python train.py --num_hidden_layers=16 --intermediate_size=4096 --norm_eps=1e-05 --rope_theta=10000.0 --rope_fraction=0.5 --bias="none" --parallel_block=true --init_std_o=0.0 --lr_mult_down=1.5 --lr_head=0.00657 --warmup_steps=0 --schedule="wsd" --final_lr_fraction=0.02 --doc_mask=true
Each number is 500 + 50 x the weight over the matrix's rms, rounded and kept within 0 to 999. Layers, rows and columns count from 0. Numbers have three digits each.

# layer 4 attention value, 1024x1024, rms 0.0483, rows 739-749, columns 0-127
426462502509431547559440458493536461504501425579491456510485390559497442598458451478497567560524479503524542467418510581448363466487539516572413451464475575610636490474504515439601465482562473512429531500489431551465496392542496473506512512579461555463525514542482503464503451512470545529561409516448428556577561485456496491454438518434560544530498503497543435536515544530493529522532
471481536563433500474494535596505470473477505532465552551523596442436543471546505456517614483495498422406610522527539501541566454402501537455372569486502509455526433578416538547489487524414560528561623440588478486554476446449574524467524558502498519452477547433427526565487496499468459548482464595530527541498525488526550448501470439536494387453528512499470566491495519484493519499498
499508420475437491513469434443460497578507459511577482537571494561451441526507503512541529454525550471474496588482609483492468548560385517470495421490498474503556546491464527500483520495481553542475465504527537457442575529513424511533499441457513500376552431406473505508438531525475487502543480539486554527500470501479590505448414514446545471521418530471539580505537512472520378495483
538524433466501453479553394514582497547522505439367433494532549486478442558528473529498472562521514520454474527433457474548463521486473552425552458503443454466485449476498585560536442499458525514431486522519554454520477504495474550597462477530526458598493501525513571480437458532454492578529513474503493565507432570533405409477517415500456527553539504446530446479505522567470505509525
511519440564476499608508462575533515478430551478494526476539498541398411449516607547547457551507436514550501490500502447402525575458532398505516509574501521480476479542497548614530588480440516550524463376557433544409533589482519541423447481525470510445475456598502470468559520505546621460521511479474498457524498556457523594487483509542513547539487508576494492539435485571489487472450
493415531427445540443530532534517447509516502481524511429504511503520465511537536424549552473524520510469510540495485405403422455501483489569485512513413435507490510468464509483448539565474475484491517513445478552449492513458428536516579515543494481503567485493578439523485492518472572528495471579426420509506513456396539558519455523514472432479603429450512513506513549498558525563441
511515503499565517518489504502508494473538539508527539462488565453429479462460484523542497487455394478553441581481502450545604580506417485483576465460505485511465548579430562554491500543548398566465460524532479436540470532560501470461517530487552507544544530510542470483437480518432437492500605558511491524430561451522512533543443459484481499435505559487463480510565472560511606537502
487523594558499478543452405506372447559578476541424585550446522612490547444542489520585613517496513480541487415468561530493501523545567450443498471499573473481460543454437496442492545574457543526523557489469445515570456500572369538537560428493531468508519565494512482555535507543487574408478452495519472519557513587458436527471368514497395466529517464428390580628564567510581407549587
472429448506501503520460472634483510548491547566504563540480480408444475467482547499499501559563458419480490468595543518469498538478420549471561439547551467404470440505441501558415509479440504484454417446538521502445510528488520513478442504515463495525404504538538443548494528383548460528579517547505534497508470454509472538461437434570493452545482552581496532471494481544439518558550
430572518494532548529488483466507515530443492514481467533563530540485473521520467617491496486495412405567505481508458523482419524495493436533514509493449529555526592482559477529457469454565477531530533495463521554482494595561558549419578465461447457492494488509566577510459479453493531494504505458496457504509498509484525532481448488518473438484506532521533475589505527472474463515488
574521510556560472480496515386498404487502499512547493468443537435446428480484474443592509496441493515502501494461633485549469554434531504488551520486474557430500518527471427434454489572445489490522512443469488506460530497431537438466481489529581541506522512459441431536519523462429442521564479468468496493585425547469481502529508553480491569543522440520481486528440447496556549522542
# layer 4 attention output (transposed), 1024x1024, rms 0.0441, rows 739-749, columns 0-127
547483482444508565476483393457448519470519505538489588522429493554466505427482507478451502382428564430538589504422440446539544493449438490475390522500546503544505478547536518559439541530437498495506563564486544382457425614473471545544519556459528401541465561503432463466463572503481480506457461481506543463499499463592543533447527452588518497567537530549541537483498516490462430575517
521517504460466427529463462517520542514518493536518495472543482408584476513530497473520387523458463415526473512465393449491496481537539494525562392519486502533511446594427498462500460543501537435404558567473467449466480550523507543502473472432538436561467417486556517510522478583521479494517474464477479511480517470472500476527527442502577534670507597491545512597532446514538507461443
449503482465543583406539585462519551457535508505523583494560469450502498456552473496552473493497566471545456489538484500523498549515596522566393522487462496441427517461537501533511486518534567487469538457510430534494492520491471424459406511464472467493456540523521452456513598499461455478547534381532479535495507499473473572538500456515449446486508570456492550511403503522555465535525
532487534526567501573478434547498482453531512473464511502444467550533532493452500442442515518461508525555469426510477558499518486430506441485521509513515557503544474476508469534528549460501442416497391465544462547520459502567443527440427475529481560491494426550487546473524575533493476456546409568436498521470449489472473472517501546490524549416425442591477545517506533522536483514518
460432529422530519484557421550511502458553523465512463501494471452488545436525488429443474478512575560549579479520524496467473529475511551446526517526462527502442561480478511445470506503497548529464515508493477481483568431406516480513486517501553480545493544590490606516509583455492536497480516551460529477546565423519561427399491413516538496498478484457525438515573530436501493470518
539492512573559448529475510424489581499567596482482598452520528545483432495511471525555480482385465519521560497518498541511515528499492492451483459544553443394456504468457491491581546486525486527518565507476554479436477432526516487475448454445482515548459554515462385475530544456404463564508418478544581538529484492532470490516584507484480553528559435510457416605559436505474522491524
531482536468446492533458498483477464534524505502491613491510500495490529520489505490520516483517528595509512427492534518475562502461476452496561521547441503541517437560553521466506490480430561452486571528463506482454508537578533489557401529498476551448496439484522453523555424462512535501504448466460562467545597511497456558473525490486568450462447530535439470567436550546448554487435
528491490520479541554510516441400494533506546500477509515469546478473443545414600449474494584519569518412485563483534577519493578519397505474456537555455500544467530535520576524552535537486511529535408482514490525471447550557447544520512474533515504486558449489501452502463465482450491592502517506563481529490486579577478557465553510537417527561557410486484545500544515539440506571464
569606502423518512493534583462521552447458560453494528559507439572611555488492482419483495367483500479533531505477517474600470531489566478490513477462500456570479491519502464499638568499449463432488561527516440539568577450487485445526472503473484441535505439480481499441451504521492457451506452489490466552432565506471529517529527560469404443417481526546467490494547491491551554524399
591499520534441416490495540524493510559561527575425526476443455477510503574549579482460537516507538537533506442493533466486534514470449437518490507486497516560458506477518576599503493421479514534499485593562538457587530548500433453482507532457528452446459528517436478477536489482538442543647508536475489524467518572532492483507495473443541476548498464414506501503430544486511484511467
521518467449520544438511394552497522527575512556524518483486527493536513506510540493528502476576500413468442465449502503510525502509463497543563500549460537483501485465496510451454502566514489545517541438465484447451530454488444529483515547512485533454560541591409534485465486454592500475414366420504493450482505609495485486450540480473472516428503537446490524476463547539515564462494